Part of a small language model's weights: 2 heads of 32.
Each number is 200 + 30 x the weight over its row's rms, rounded and kept within 0 to 999. Layers, rows and columns count from 0. The size before them is the row's rms in percent of the matrix's.

# layer 10 MLP up, 256x64, rms 0.257, rows 202-255, columns 0-63
110,195,215,164,182,213,187,212,182,196,215,221,206,167,205,246,141,175,221,206,157,208,181,198,293,171,226,204,152,116,177,194,219,194,188,218,142,190,213,192,215,227,188,138,239,214,186,173,201,180,219,207,152,198,276,168,172,196,196,185,209,218,213,191,223
093,140,173,244,231,228,207,244,193,206,181,190,213,189,223,218,161,158,204,155,251,178,213,228,185,221,170,181,208,240,162,225,189,201,177,242,162,169,197,206,233,182,202,182,259,213,208,186,181,208,244,301,179,235,249,196,199,194,209,221,187,173,185,185,156
089,213,205,250,159,226,186,172,193,229,192,245,277,182,239,227,174,218,255,217,163,217,175,240,217,233,249,134,184,202,223,201,194,210,234,226,240,228,210,214,179,143,207,228,220,161,183,203,199,191,208,203,214,221,250,232,264,213,214,210,222,166,178,207,221
111,194,232,214,181,184,206,158,184,275,218,212,221,150,223,214,230,222,186,176,182,210,174,259,208,146,280,151,218,199,183,206,192,212,252,179,190,223,221,192,207,196,169,173,217,133,261,167,205,167,201,202,170,208,215,231,191,179,155,221,206,177,236,178,220
087,177,205,263,187,212,182,176,158,230,238,222,186,226,172,153,234,254,214,187,187,237,256,180,227,155,242,188,192,242,237,143,185,218,171,228,246,183,231,160,216,199,227,214,195,198,173,210,162,175,229,208,162,191,158,185,192,204,199,140,192,215,199,177,150
097,206,140,157,215,207,260,192,155,190,264,227,207,191,202,191,227,200,182,231,189,204,250,177,209,188,144,181,170,170,191,205,195,203,221,224,222,203,179,148,269,148,182,218,213,218,199,158,205,147,233,211,187,205,215,207,231,194,184,144,162,143,177,206,168
087,178,236,175,231,238,219,194,185,237,233,233,215,162,170,223,207,222,213,202,152,231,231,165,193,172,260,194,254,118,198,190,182,181,238,199,227,163,168,170,251,227,208,207,231,184,171,186,183,231,191,196,214,182,233,211,219,175,220,183,158,187,278,204,222
081,173,216,205,243,181,176,114,170,199,186,264,258,169,185,232,209,185,145,220,219,189,206,179,245,197,201,199,169,164,241,198,152,208,245,167,166,195,168,233,229,113,173,207,185,217,181,198,181,149,195,231,200,198,218,174,206,210,198,185,199,213,186,202,180
096,155,212,154,189,239,216,203,188,201,229,264,237,222,158,185,233,216,238,180,183,230,182,166,207,161,233,170,170,166,223,198,253,229,239,209,170,191,204,207,182,250,200,192,204,148,186,145,179,137,198,222,166,216,245,200,208,221,180,196,240,133,215,206,203
094,190,183,252,215,155,221,162,125,269,219,204,178,201,182,198,188,236,197,213,189,258,190,169,227,194,234,201,256,213,235,194,178,278,206,236,195,174,248,200,199,191,215,150,202,147,236,201,165,179,194,178,214,207,218,180,163,184,187,206,190,169,202,228,240
107,186,229,146,281,221,189,239,158,248,235,181,181,168,254,184,145,198,172,201,168,218,203,224,246,179,213,204,222,191,231,205,212,158,246,188,215,206,196,206,238,186,190,132,206,176,199,170,191,189,216,194,199,207,238,200,183,152,259,233,155,201,195,232,212
095,170,226,185,209,177,188,193,177,230,178,216,234,215,156,197,203,210,250,187,222,239,223,199,251,196,213,249,179,227,201,202,138,179,198,225,244,191,263,202,235,132,257,240,244,213,223,201,167,198,240,218,243,239,210,156,230,206,202,221,188,153,218,182,227
094,205,206,231,192,215,241,210,213,169,269,189,204,158,162,190,210,225,239,175,126,235,225,141,196,185,220,203,167,190,172,243,195,249,192,184,250,220,230,200,206,170,246,246,234,172,243,170,215,197,210,163,187,216,203,212,189,236,195,198,132,190,200,152,204
100,222,252,161,197,209,279,186,207,221,210,170,261,190,213,244,185,208,224,171,218,239,180,179,192,236,245,193,206,189,199,199,171,159,164,239,203,158,209,222,170,194,141,180,172,154,244,169,184,173,179,164,171,208,242,197,208,247,190,158,203,196,164,223,165
114,220,160,214,202,183,226,208,216,259,227,251,225,215,208,230,220,192,225,185,260,177,230,211,140,208,199,221,146,178,216,193,169,196,177,195,217,172,230,171,200,164,186,216,226,169,178,204,167,182,259,217,203,225,241,229,225,149,278,177,201,179,260,175,215
090,205,163,161,181,202,175,172,172,200,213,232,213,205,170,201,212,206,251,172,166,217,203,190,232,241,223,182,163,223,175,203,192,221,173,157,249,247,179,207,181,189,260,172,211,246,207,168,168,195,218,213,136,234,170,223,146,227,217,166,199,125,183,152,176
103,203,231,227,186,149,214,208,205,249,206,157,230,218,163,191,193,213,178,195,209,304,139,201,233,150,233,210,192,220,271,207,148,214,157,192,176,186,220,205,230,196,193,231,210,173,206,180,161,176,241,162,171,224,173,195,178,189,196,176,157,201,213,214,215
109,125,166,167,253,165,233,208,201,198,197,220,235,217,161,218,183,180,193,198,190,213,216,263,221,199,271,234,171,181,173,190,214,221,181,188,202,198,178,218,189,215,243,194,207,180,203,189,187,171,207,221,154,202,233,188,121,255,233,178,178,156,169,154,230
095,133,155,244,229,180,203,223,187,178,213,224,268,177,261,233,215,211,197,211,197,230,224,211,184,172,226,190,196,169,210,220,184,162,230,204,163,190,168,164,235,160,162,173,220,159,226,134,197,216,153,190,214,203,200,164,172,144,190,203,213,244,165,181,183
110,198,188,193,172,237,230,179,204,199,182,229,242,185,238,256,166,215,208,229,123,207,174,167,193,238,236,224,152,208,130,236,181,211,228,202,136,200,200,196,198,217,226,171,217,181,238,171,197,169,235,224,202,226,199,211,208,223,247,165,204,205,145,213,257
102,212,175,214,191,200,166,183,146,179,189,201,225,229,237,183,221,222,240,209,198,207,209,217,252,155,209,231,137,153,199,222,186,220,221,216,246,171,206,109,180,150,225,170,251,203,192,184,204,215,256,164,184,227,211,216,156,220,229,206,168,173,231,213,231
105,189,237,169,202,175,181,206,200,202,177,219,199,258,211,231,239,241,233,195,235,196,211,212,257,181,201,170,180,224,189,222,159,185,175,186,186,152,186,205,195,121,206,171,249,220,201,187,193,193,224,251,210,221,200,175,140,215,205,176,116,136,181,184,174
096,181,164,167,168,235,216,198,148,200,171,226,230,235,222,242,212,145,177,182,198,205,230,231,167,171,219,173,189,201,189,223,142,208,218,142,198,208,210,248,194,207,213,213,222,191,222,198,162,187,263,212,225,218,197,107,221,154,176,209,192,175,201,139,197
104,174,228,217,217,187,250,221,170,182,216,231,183,235,243,238,212,223,231,218,218,230,152,173,218,188,198,272,203,197,219,211,192,225,233,149,222,194,259,172,256,200,212,242,217,210,181,190,220,173,239,222,220,219,253,131,205,219,176,198,215,202,185,131,186
100,151,219,225,208,190,199,201,191,224,209,232,230,158,162,242,182,198,198,186,248,200,220,229,202,161,290,160,246,183,146,223,193,231,174,198,248,199,194,162,176,253,174,159,222,211,221,182,169,190,181,240,213,210,221,160,159,194,270,205,203,181,209,190,187
096,172,200,165,236,242,227,187,238,205,237,232,206,205,201,202,184,192,219,198,217,273,244,220,195,234,214,121,223,218,198,214,146,163,209,224,209,173,203,209,193,194,223,152,230,186,210,181,207,227,196,248,244,219,208,192,150,181,266,149,197,160,167,157,215
096,160,212,243,238,241,199,178,223,200,229,232,220,239,189,221,159,224,170,222,218,171,166,206,240,130,212,227,117,177,219,196,222,222,158,216,273,163,214,202,188,201,226,195,229,239,180,228,216,189,254,188,176,199,199,189,190,171,244,206,146,201,204,193,204
102,205,179,202,185,253,213,173,180,239,194,216,253,200,228,257,239,179,206,190,179,208,214,206,226,168,215,148,124,160,192,180,175,149,148,152,224,213,219,151,194,202,160,190,238,192,236,205,166,168,245,229,180,183,217,181,172,205,199,170,185,182,175,180,145
104,215,237,213,221,186,207,206,240,237,179,191,214,166,195,272,237,169,171,205,201,194,206,220,212,206,249,232,124,211,186,196,230,207,191,249,190,262,260,175,236,181,188,174,222,179,194,205,200,182,244,197,208,211,230,219,184,149,233,188,112,214,203,198,176
092,141,208,177,219,176,240,152,221,161,226,220,201,191,258,217,205,246,155,198,198,216,172,135,221,202,189,220,162,139,195,188,175,219,251,219,206,178,163,255,195,206,210,204,236,203,202,198,252,165,227,203,192,234,253,152,210,236,214,203,169,182,178,182,232
092,184,167,145,239,121,225,222,186,175,249,238,191,227,169,250,205,174,208,186,204,243,184,238,248,198,249,190,233,142,216,202,204,215,168,262,163,222,226,197,169,170,177,215,230,175,193,224,163,179,212,168,206,203,198,197,238,176,195,187,197,230,189,150,191
110,130,183,164,264,188,178,182,205,237,228,220,213,206,136,184,214,138,184,215,168,250,218,209,190,223,178,197,163,167,197,216,188,232,216,234,201,206,238,159,180,223,207,173,235,192,133,199,147,148,178,214,181,230,186,223,202,157,193,220,210,203,213,188,250
100,190,186,185,181,196,167,198,197,234,196,229,193,214,239,239,206,211,198,210,181,196,217,229,184,241,155,205,161,213,154,204,166,178,222,148,177,176,258,174,164,173,197,238,200,194,211,182,235,175,270,250,155,210,179,209,211,133,242,218,162,161,168,142,168
102,195,210,205,219,238,213,170,161,210,218,232,206,178,171,222,204,158,225,170,178,205,208,169,242,141,233,165,200,189,170,209,192,201,185,207,232,191,179,192,209,202,169,178,237,234,126,167,228,167,256,214,168,217,232,206,196,218,172,183,103,183,185,246,150
099,176,151,181,186,261,205,177,228,265,221,241,214,246,174,184,230,269,190,221,220,222,227,210,208,225,190,182,204,190,198,238,149,205,142,187,255,194,236,223,213,228,186,207,211,175,213,138,146,206,214,197,195,201,206,197,249,212,181,137,198,207,178,178,178
088,205,227,259,184,241,243,204,189,189,196,267,199,178,249,192,169,187,182,189,210,210,190,199,228,234,268,152,184,171,210,224,147,128,209,195,205,172,201,268,184,225,225,183,222,235,164,235,195,192,190,237,215,242,250,193,193,193,207,212,200,209,231,150,199
102,208,181,154,271,181,212,160,191,171,224,233,203,207,248,230,210,205,233,231,179,189,202,204,226,186,198,225,171,136,227,172,186,194,220,178,226,217,199,181,221,197,139,209,209,160,164,205,204,159,200,237,185,208,230,246,177,200,228,159,200,229,281,230,137
092,215,269,203,202,173,207,162,174,188,201,204,228,242,134,228,202,227,172,246,182,220,191,227,184,189,217,195,174,157,149,188,175,188,168,127,180,196,182,210,208,195,222,235,192,179,182,205,218,223,262,169,193,212,250,147,197,134,202,243,182,174,240,206,190
093,156,211,158,186,222,185,214,188,219,215,186,240,177,219,183,140,216,207,172,156,194,160,187,190,194,256,224,183,155,210,195,152,207,252,275,249,205,202,228,241,214,243,140,208,183,169,202,220,128,188,217,207,188,250,216,185,196,208,176,208,211,212,207,160
103,167,171,197,232,186,222,221,234,224,231,248,236,195,115,206,230,202,179,229,173,195,181,241,240,210,210,212,135,221,190,177,161,265,230,198,226,201,171,230,201,129,201,195,194,163,216,184,194,202,248,194,198,215,222,194,150,187,222,142,182,193,234,217,192
099,201,161,208,223,188,220,212,196,191,185,181,221,139,202,212,152,202,195,183,219,216,208,233,230,208,194,159,149,227,171,224,196,210,204,184,139,223,192,217,201,159,242,219,251,195,250,147,177,182,232,177,218,240,177,147,196,164,233,145,186,138,148,175,232
097,163,244,209,232,216,175,194,171,202,215,223,201,193,176,229,147,181,192,172,239,202,235,239,251,149,201,188,150,179,212,245,184,179,202,176,221,182,160,230,203,196,219,137,243,171,262,221,160,168,214,158,204,210,217,159,184,203,170,220,188,145,152,215,223
096,227,227,230,238,155,235,243,170,201,180,215,277,175,175,186,165,203,209,198,230,229,206,247,232,155,230,229,222,136,166,213,134,225,248,170,152,211,197,185,254,172,157,163,180,189,186,176,197,213,214,182,204,207,203,219,177,230,190,211,211,227,174,200,178
103,186,163,187,280,174,209,188,136,231,203,175,202,209,193,206,180,204,151,221,141,246,171,219,223,206,234,240,210,201,205,212,202,171,189,206,215,236,282,132,245,219,153,198,204,208,155,211,197,189,236,212,230,205,222,173,189,191,217,175,165,167,220,179,222
093,186,209,151,211,169,168,165,212,187,197,271,250,191,241,187,247,242,219,193,171,180,239,205,223,155,201,194,155,193,121,233,147,254,205,179,250,201,213,246,185,194,225,203,236,205,187,194,220,158,200,205,203,200,231,171,229,185,190,247,171,186,227,199,201
101,205,199,197,228,253,222,175,212,200,243,222,204,171,247,252,175,210,183,190,177,218,206,205,201,156,205,182,218,220,199,233,213,151,192,209,166,262,196,235,214,178,212,205,159,125,266,212,196,121,207,205,195,229,209,179,198,191,235,208,206,146,228,227,141
104,195,181,215,205,230,246,192,199,224,221,212,253,185,159,240,174,146,197,212,164,220,159,237,238,186,168,221,214,216,191,266,229,208,213,201,182,202,262,152,270,203,178,180,226,179,229,210,129,184,225,217,214,204,202,226,217,172,218,136,177,198,212,231,185
096,186,234,161,182,195,196,214,207,177,171,251,260,245,160,276,243,187,211,182,226,218,195,203,213,159,252,187,207,181,178,207,167,204,176,202,171,165,167,188,224,201,225,171,239,190,232,146,208,175,240,258,195,213,159,224,237,228,203,179,169,184,253,206,176
115,188,227,202,142,192,287,217,233,248,215,277,204,198,216,216,163,147,219,247,214,209,186,177,236,165,162,171,214,168,199,193,183,192,186,149,194,201,223,154,210,148,200,207,198,204,177,184,250,164,193,218,182,216,206,172,237,175,206,167,215,180,203,149,195
089,168,218,198,185,178,213,202,206,198,231,180,196,269,206,215,231,195,183,241,226,205,238,170,171,160,185,265,194,253,263,161,186,221,201,247,158,172,272,212,217,208,196,194,215,190,197,164,140,161,213,187,173,240,200,183,229,190,219,170,181,211,239,198,149
103,207,203,214,169,195,235,224,244,232,186,219,213,199,244,219,179,201,144,223,146,183,220,216,218,178,180,223,113,193,210,200,166,183,206,169,249,238,278,192,189,227,197,222,164,177,217,240,191,175,212,252,202,233,257,223,170,170,210,213,188,206,203,160,235
090,208,247,169,238,252,178,267,156,183,219,175,193,238,211,260,202,232,218,247,179,181,178,200,256,187,240,186,204,207,172,240,184,201,222,205,187,186,246,185,200,186,188,212,219,186,258,206,210,237,188,208,200,244,191,224,163,216,208,209,124,185,138,198,178
111,213,209,216,209,176,229,229,183,223,234,249,201,238,173,309,185,225,151,188,238,200,185,170,120,190,234,164,193,180,176,183,195,213,222,209,222,185,219,188,203,179,259,216,220,196,208,230,191,150,222,192,203,211,226,182,197,202,184,172,212,233,245,138,192
093,182,184,228,218,240,220,234,146,181,262,210,218,207,209,220,164,206,257,215,228,206,214,160,205,203,184,184,201,147,170,180,203,226,187,228,247,210,255,165,232,226,138,184,253,204,250,171,178,180,227,220,216,200,159,213,168,139,192,192,211,216,145,201,190
# layer 10 MLP down (transposed), 256x64, rms 0.262, rows 202-255, columns 0-63
107,193,184,224,179,165,181,253,208,177,198,252,179,185,150,170,173,229,188,194,201,230,156,202,266,204,236,172,233,268,213,189,171,231,168,232,225,210,169,213,190,215,247,163,260,202,212,203,184,210,194,216,196,140,146,176,198,237,232,252,230,221,194,201,192
096,170,187,191,154,184,162,237,180,189,225,183,168,220,179,205,159,269,220,215,210,179,177,168,215,218,189,189,192,183,188,177,178,210,189,196,113,182,154,224,221,219,199,216,199,197,150,217,228,191,226,174,172,252,182,268,250,235,180,219,235,217,248,223,153
078,238,221,206,251,228,172,233,197,222,134,151,132,230,201,202,167,189,116,202,210,194,225,176,193,182,191,259,160,155,198,189,189,205,245,211,231,212,212,202,178,202,204,161,146,221,192,212,191,286,193,195,209,220,176,201,174,199,173,196,182,224,209,209,201
132,203,231,187,137,215,135,200,178,251,229,207,238,204,220,173,158,148,170,196,175,167,231,230,202,189,241,159,247,197,205,182,188,190,168,226,174,191,191,216,160,161,190,173,195,234,225,250,192,204,236,215,188,294,190,213,191,218,224,219,213,181,155,222,201
077,228,210,191,243,203,172,192,224,130,219,195,208,209,232,282,241,171,217,217,241,177,239,178,194,169,149,190,167,160,231,209,198,165,187,150,164,164,186,221,200,214,164,251,186,220,243,220,229,239,164,183,182,152,212,206,244,192,215,190,192,195,213,244,187
096,233,202,175,174,259,184,167,179,196,216,185,212,201,235,165,224,119,171,210,231,219,148,200,208,179,211,170,175,178,219,188,210,246,232,181,173,206,203,191,245,225,240,218,124,173,156,186,130,191,173,224,157,215,232,174,225,176,208,177,217,192,170,218,179
091,185,181,168,180,231,242,209,159,211,196,171,127,153,198,185,181,189,160,215,213,220,205,229,138,231,175,201,170,214,188,183,204,197,252,161,139,241,219,209,124,155,204,219,197,196,213,196,183,203,227,179,262,160,205,212,216,223,202,227,229,201,138,202,199
082,210,184,214,202,187,253,185,233,188,176,211,182,218,173,141,173,167,238,183,179,224,267,244,198,211,185,222,207,201,155,196,215,179,181,214,210,217,224,189,207,281,192,196,163,211,253,244,203,220,173,155,221,224,204,264,242,180,196,178,229,215,157,230,258
097,179,187,243,167,184,227,224,214,228,225,207,134,215,166,174,191,216,183,176,264,162,186,190,213,181,219,183,227,186,156,194,200,168,220,259,228,208,267,224,214,192,229,222,229,157,219,208,213,241,251,196,177,151,206,146,226,219,203,257,230,162,217,199,173
096,168,161,208,204,223,209,201,195,204,196,234,165,167,139,167,230,174,185,184,187,189,179,189,194,179,188,161,167,216,179,180,207,173,159,150,167,190,160,211,162,181,270,178,198,306,213,262,195,205,239,193,232,166,194,213,195,239,187,179,213,223,177,212,233
105,168,221,206,142,177,184,263,201,198,223,176,194,210,256,149,256,198,169,189,245,215,228,219,166,188,184,190,203,169,247,218,224,219,234,171,182,207,222,199,126,202,211,208,195,225,165,199,162,170,212,184,211,218,228,194,174,256,123,234,198,190,195,224,236
103,212,185,205,233,184,205,214,177,233,191,227,209,108,178,110,162,148,236,231,160,248,196,185,221,180,191,173,181,168,192,193,160,187,185,198,202,197,207,208,241,206,226,203,175,182,183,185,187,196,219,201,186,225,244,201,182,238,166,195,217,248,263,256,184
087,153,207,215,171,153,173,208,187,195,164,169,147,229,269,193,255,252,181,179,198,223,221,218,217,268,143,247,180,201,188,183,172,165,207,214,197,198,213,203,187,216,205,204,194,232,200,196,221,196,184,186,198,138,223,184,209,178,237,285,201,234,197,220,234
091,234,195,191,237,216,200,223,237,193,199,170,243,196,218,184,209,190,170,202,171,228,219,184,173,246,189,158,236,229,192,193,139,194,239,238,204,166,219,179,197,125,220,197,168,257,203,158,170,174,235,198,169,201,195,228,204,227,131,146,211,212,209,260,236
112,175,212,148,216,197,231,192,229,185,197,244,189,203,202,200,203,216,212,191,219,205,200,204,163,246,149,179,173,212,221,193,220,111,226,242,127,157,200,252,203,172,199,130,185,151,254,170,214,232,198,186,203,212,203,217,208,161,184,220,204,215,245,231,226
087,201,192,225,232,197,170,206,229,183,150,212,176,156,170,237,181,241,166,202,181,170,203,232,221,178,153,227,198,198,244,220,202,167,208,235,191,223,151,196,254,234,185,215,195,202,208,223,212,258,194,202,230,154,255,156,238,234,163,131,193,239,241,183,217
118,172,192,206,195,216,194,161,244,216,209,238,193,169,143,148,220,179,186,201,166,166,185,145,194,233,177,181,191,196,207,179,200,214,208,208,239,152,206,208,201,194,213,230,157,236,201,199,177,111,172,201,222,209,219,172,256,240,216,147,245,211,133,234,191
109,213,256,201,215,220,207,177,180,252,248,226,226,180,177,177,229,195,207,205,207,114,218,191,171,215,188,153,210,224,195,220,142,238,191,251,217,158,241,188,178,173,190,152,188,168,217,181,186,202,199,225,152,150,177,244,213,180,238,200,220,219,206,258,217
085,197,200,201,195,179,164,237,271,222,259,210,191,226,159,182,160,192,188,184,228,172,198,220,183,198,170,185,272,210,220,212,224,169,194,250,200,245,209,180,193,210,244,213,214,197,201,231,220,247,195,207,222,135,151,216,219,186,241,255,211,154,193,148,230
121,184,167,210,189,217,225,143,189,216,239,163,169,230,186,193,220,195,187,217,235,214,181,145,273,165,209,197,179,202,190,207,200,221,158,243,186,150,228,162,228,288,221,165,207,198,201,219,208,237,181,211,232,248,199,171,244,205,201,185,203,175,134,231,206
094,219,177,179,152,144,109,208,208,199,148,161,183,204,198,220,216,233,210,208,237,213,211,200,196,125,140,216,215,231,184,208,188,252,223,228,191,195,156,220,199,179,186,233,161,234,227,159,193,190,146,196,197,192,176,189,206,205,222,183,228,198,163,251,213
113,223,212,202,201,180,189,206,168,227,189,230,161,175,196,215,181,196,182,182,186,174,198,255,216,196,176,277,227,230,215,139,244,193,202,195,242,175,175,152,186,132,178,206,228,198,189,201,228,202,157,227,190,261,235,237,146,203,241,188,201,169,220,264,182
085,216,193,195,186,170,184,177,155,177,178,246,227,245,152,208,194,194,181,226,222,146,197,226,185,172,154,167,199,168,189,228,191,196,115,159,188,130,155,202,216,193,194,220,240,201,169,217,163,194,154,192,153,187,154,217,221,159,230,210,184,172,192,202,160
104,220,199,191,239,232,191,167,191,160,192,213,193,159,185,187,184,164,218,225,233,191,203,207,161,189,188,227,156,148,175,201,171,231,198,211,238,155,187,161,212,188,217,148,84,244,174,171,187,185,150,187,222,191,152,210,219,188,201,244,215,194,218,234,192
101,175,215,246,245,185,223,176,211,134,229,243,171,226,190,218,226,222,190,200,225,229,226,175,175,200,207,194,200,184,194,202,218,195,194,179,226,227,201,218,159,207,234,231,190,248,232,259,171,196,216,178,217,229,312,197,213,194,224,222,257,209,159,240,174
087,251,210,202,214,193,202,190,211,213,209,230,194,154,210,196,257,226,218,181,245,212,199,168,166,201,254,236,260,203,150,146,224,201,179,217,173,250,219,204,193,180,265,226,215,156,199,224,235,231,201,142,172,170,192,174,157,175,165,243,206,229,219,216,174
091,196,166,189,147,217,205,208,228,225,161,215,216,163,177,208,167,202,200,195,215,274,173,172,163,211,185,191,224,191,177,225,156,188,173,206,216,233,183,162,216,175,151,182,225,195,194,173,205,262,141,184,200,205,208,201,167,218,260,168,256,146,224,160,253
109,255,169,166,225,246,224,171,222,231,206,225,239,205,200,213,208,199,216,187,211,234,219,248,221,183,193,165,198,207,197,175,229,211,155,198,271,216,200,147,214,203,176,186,223,203,266,202,133,132,220,175,161,269,218,220,210,185,236,199,216,227,207,209,222
107,165,207,179,208,220,198,207,223,173,211,195,213,174,194,179,206,199,222,217,187,222,144,186,191,168,123,128,163,204,227,267,261,208,212,227,246,216,251,212,231,194,255,220,218,196,230,220,189,240,207,164,208,170,143,163,206,192,181,245,218,180,204,180,230
097,231,191,217,234,203,236,163,217,208,225,225,231,191,196,226,189,196,203,211,234,189,252,263,262,232,246,180,233,203,229,232,166,161,206,199,225,160,221,259,240,231,175,212,202,217,190,262,209,241,208,231,253,177,178,182,167,227,136,193,230,183,209,206,208
082,204,174,211,147,204,160,205,200,157,254,223,202,227,205,209,193,182,189,244,195,214,239,187,214,188,160,239,219,143,209,179,197,192,225,191,212,208,237,245,237,246,217,193,210,202,185,174,176,297,187,178,203,126,193,234,187,223,224,146,164,220,185,232,175
113,220,178,202,230,183,221,202,174,218,222,240,169,258,281,196,211,194,156,215,193,174,214,202,230,234,188,186,173,167,170,220,163,170,230,203,217,208,253,257,207,254,140,206,213,186,222,213,201,245,202,138,199,193,148,207,184,232,177,166,209,189,198,147,225
090,197,183,199,180,160,202,164,186,252,263,228,188,181,208,221,176,246,183,164,247,160,187,255,224,227,139,272,206,223,222,199,158,234,208,209,187,150,170,198,202,238,201,203,270,183,198,203,208,216,175,218,174,182,234,228,218,189,235,232,211,203,236,208,165
112,192,248,170,187,192,204,234,192,214,199,193,185,159,215,180,186,206,200,176,172,197,241,230,221,190,186,214,211,248,172,116,235,214,229,237,213,280,219,177,194,202,215,216,224,196,189,229,207,220,240,227,218,221,301,220,224,200,224,176,166,204,210,146,160
095,212,225,213,183,184,269,217,151,166,173,155,163,207,153,203,265,211,210,207,213,193,213,198,214,149,163,182,152,247,214,163,179,191,213,205,192,218,167,208,191,197,224,197,209,217,209,238,257,188,212,186,178,149,219,276,218,188,146,204,154,202,163,229,186
091,223,185,179,150,208,197,210,199,91,182,164,143,221,223,188,114,184,181,176,185,156,194,166,160,212,199,224,259,213,211,178,183,188,221,217,203,232,125,179,204,199,243,213,205,215,196,202,200,204,172,238,196,212,211,213,175,213,152,204,220,200,216,182,201
099,228,177,198,198,123,180,192,182,167,246,190,214,217,219,184,210,180,196,186,184,161,189,187,195,160,247,171,194,173,275,139,259,178,176,188,206,177,188,174,196,183,163,202,205,161,236,229,244,163,230,244,175,196,172,214,195,246,198,221,205,241,246,216,156
089,199,227,190,202,171,210,158,150,208,150,192,219,214,210,206,197,195,187,228,188,192,233,210,229,198,198,200,201,154,198,134,196,237,207,193,163,244,148,215,235,210,170,221,199,202,213,180,188,333,187,201,188,173,232,187,175,153,176,193,184,196,145,173,189
087,157,196,210,219,217,200,191,218,193,255,181,193,204,172,163,200,195,232,229,164,194,281,177,239,196,208,167,194,221,250,198,195,207,201,152,204,174,208,215,219,191,138,244,127,173,217,182,174,137,154,189,188,182,187,136,195,167,189,192,211,187,149,207,226
112,206,190,144,222,220,158,211,209,159,219,214,255,188,168,195,241,162,240,202,200,180,155,185,219,195,211,159,235,200,212,185,230,211,237,235,240,266,257,257,179,163,198,168,222,214,244,222,227,199,189,197,203,230,238,207,183,184,188,230,171,156,237,214,151
101,222,184,204,221,210,221,252,229,189,286,172,165,210,167,152,213,227,210,242,254,240,214,222,193,173,163,184,209,198,230,176,205,144,178,188,228,241,169,239,177,198,199,225,195,187,228,188,213,240,288,226,172,171,183,181,196,193,202,184,188,219,256,198,190
109,192,205,148,144,173,185,147,174,221,190,191,224,235,178,198,203,176,230,142,199,193,243,216,199,205,193,237,213,159,170,173,210,226,184,165,221,214,171,197,196,168,156,243,165,175,197,199,158,218,135,182,198,250,189,209,205,142,189,239,258,217,200,214,138
096,189,213,215,194,218,168,159,190,193,225,221,171,260,229,219,207,149,162,134,172,175,201,176,200,171,228,152,159,279,174,213,232,198,165,221,184,206,159,187,171,195,197,208,224,215,228,272,227,212,230,272,193,194,190,226,153,220,182,194,187,184,184,189,201
101,200,215,198,182,228,176,261,243,179,185,228,178,122,232,186,193,234,205,194,210,127,183,199,187,219,212,213,238,170,195,167,272,207,180,188,213,222,167,214,163,246,223,217,220,144,229,204,198,191,208,159,200,172,179,188,237,234,159,258,217,217,200,222,235
081,212,188,173,209,195,220,213,208,200,147,182,187,134,248,248,143,147,240,178,171,191,249,227,231,216,173,172,164,187,175,237,222,204,265,214,214,187,194,172,187,199,211,185,223,190,180,202,246,201,155,244,208,209,198,200,146,196,159,240,177,151,229,236,203
109,146,208,207,205,240,211,222,224,163,156,136,190,164,185,206,178,206,252,153,241,208,222,181,207,180,114,157,172,213,185,199,177,193,229,212,116,189,166,191,203,206,196,187,183,202,192,217,229,202,131,171,200,204,225,230,201,183,206,172,206,201,225,223,147
103,159,202,219,180,154,169,211,189,184,193,169,157,186,173,194,164,174,160,233,214,235,233,202,222,132,197,256,213,217,138,171,222,200,188,190,152,222,188,150,191,223,197,202,239,220,234,239,232,263,203,240,205,165,197,222,207,143,224,210,200,194,140,202,198
094,240,196,191,208,184,202,193,253,205,198,179,242,233,245,245,263,189,262,184,192,194,198,140,239,173,221,227,186,216,229,176,192,226,213,230,240,205,209,206,226,160,209,228,195,196,236,193,201,197,241,280,176,236,227,209,221,210,191,151,222,137,230,181,175
121,223,246,177,208,264,201,200,215,172,180,186,127,219,204,177,135,147,192,223,222,159,146,245,196,258,205,219,178,201,211,223,221,212,229,185,226,227,178,191,196,184,207,170,190,189,160,209,164,227,248,187,209,215,246,189,257,186,206,170,193,217,264,207,184
089,197,213,238,200,222,225,180,199,192,217,211,173,234,212,233,276,173,221,191,252,118,191,231,235,238,212,195,260,155,203,246,171,232,211,214,204,240,221,201,198,226,154,158,210,200,168,204,195,178,224,216,253,239,232,188,136,194,202,183,213,166,216,201,197
105,205,181,212,255,219,164,227,224,205,160,216,262,154,188,178,207,230,183,204,191,184,219,154,185,199,233,181,223,237,186,237,210,233,252,222,178,163,221,212,248,248,182,191,194,192,246,125,264,188,188,168,246,245,162,192,199,212,183,193,239,189,193,191,217
088,190,210,173,210,172,239,187,231,205,169,200,243,214,234,196,168,198,199,150,170,217,175,180,226,208,210,203,220,198,214,182,194,189,226,175,208,214,181,222,218,187,171,196,296,234,155,176,221,216,198,187,174,253,197,232,308,214,189,198,251,210,183,264,190
099,202,208,226,177,199,198,223,259,206,206,262,202,195,201,201,208,225,205,237,213,190,181,205,152,202,246,224,206,131,259,186,227,209,215,206,188,127,119,187,228,187,198,181,242,211,183,211,207,180,164,171,155,147,234,213,206,198,235,193,196,255,225,185,237
080,197,217,219,169,199,235,187,213,210,136,210,252,225,190,188,179,148,201,201,205,188,224,210,218,119,224,227,218,193,236,187,231,172,229,247,225,271,219,181,186,179,242,220,147,173,184,193,198,198,168,186,230,170,188,250,230,248,203,210,176,227,254,172,231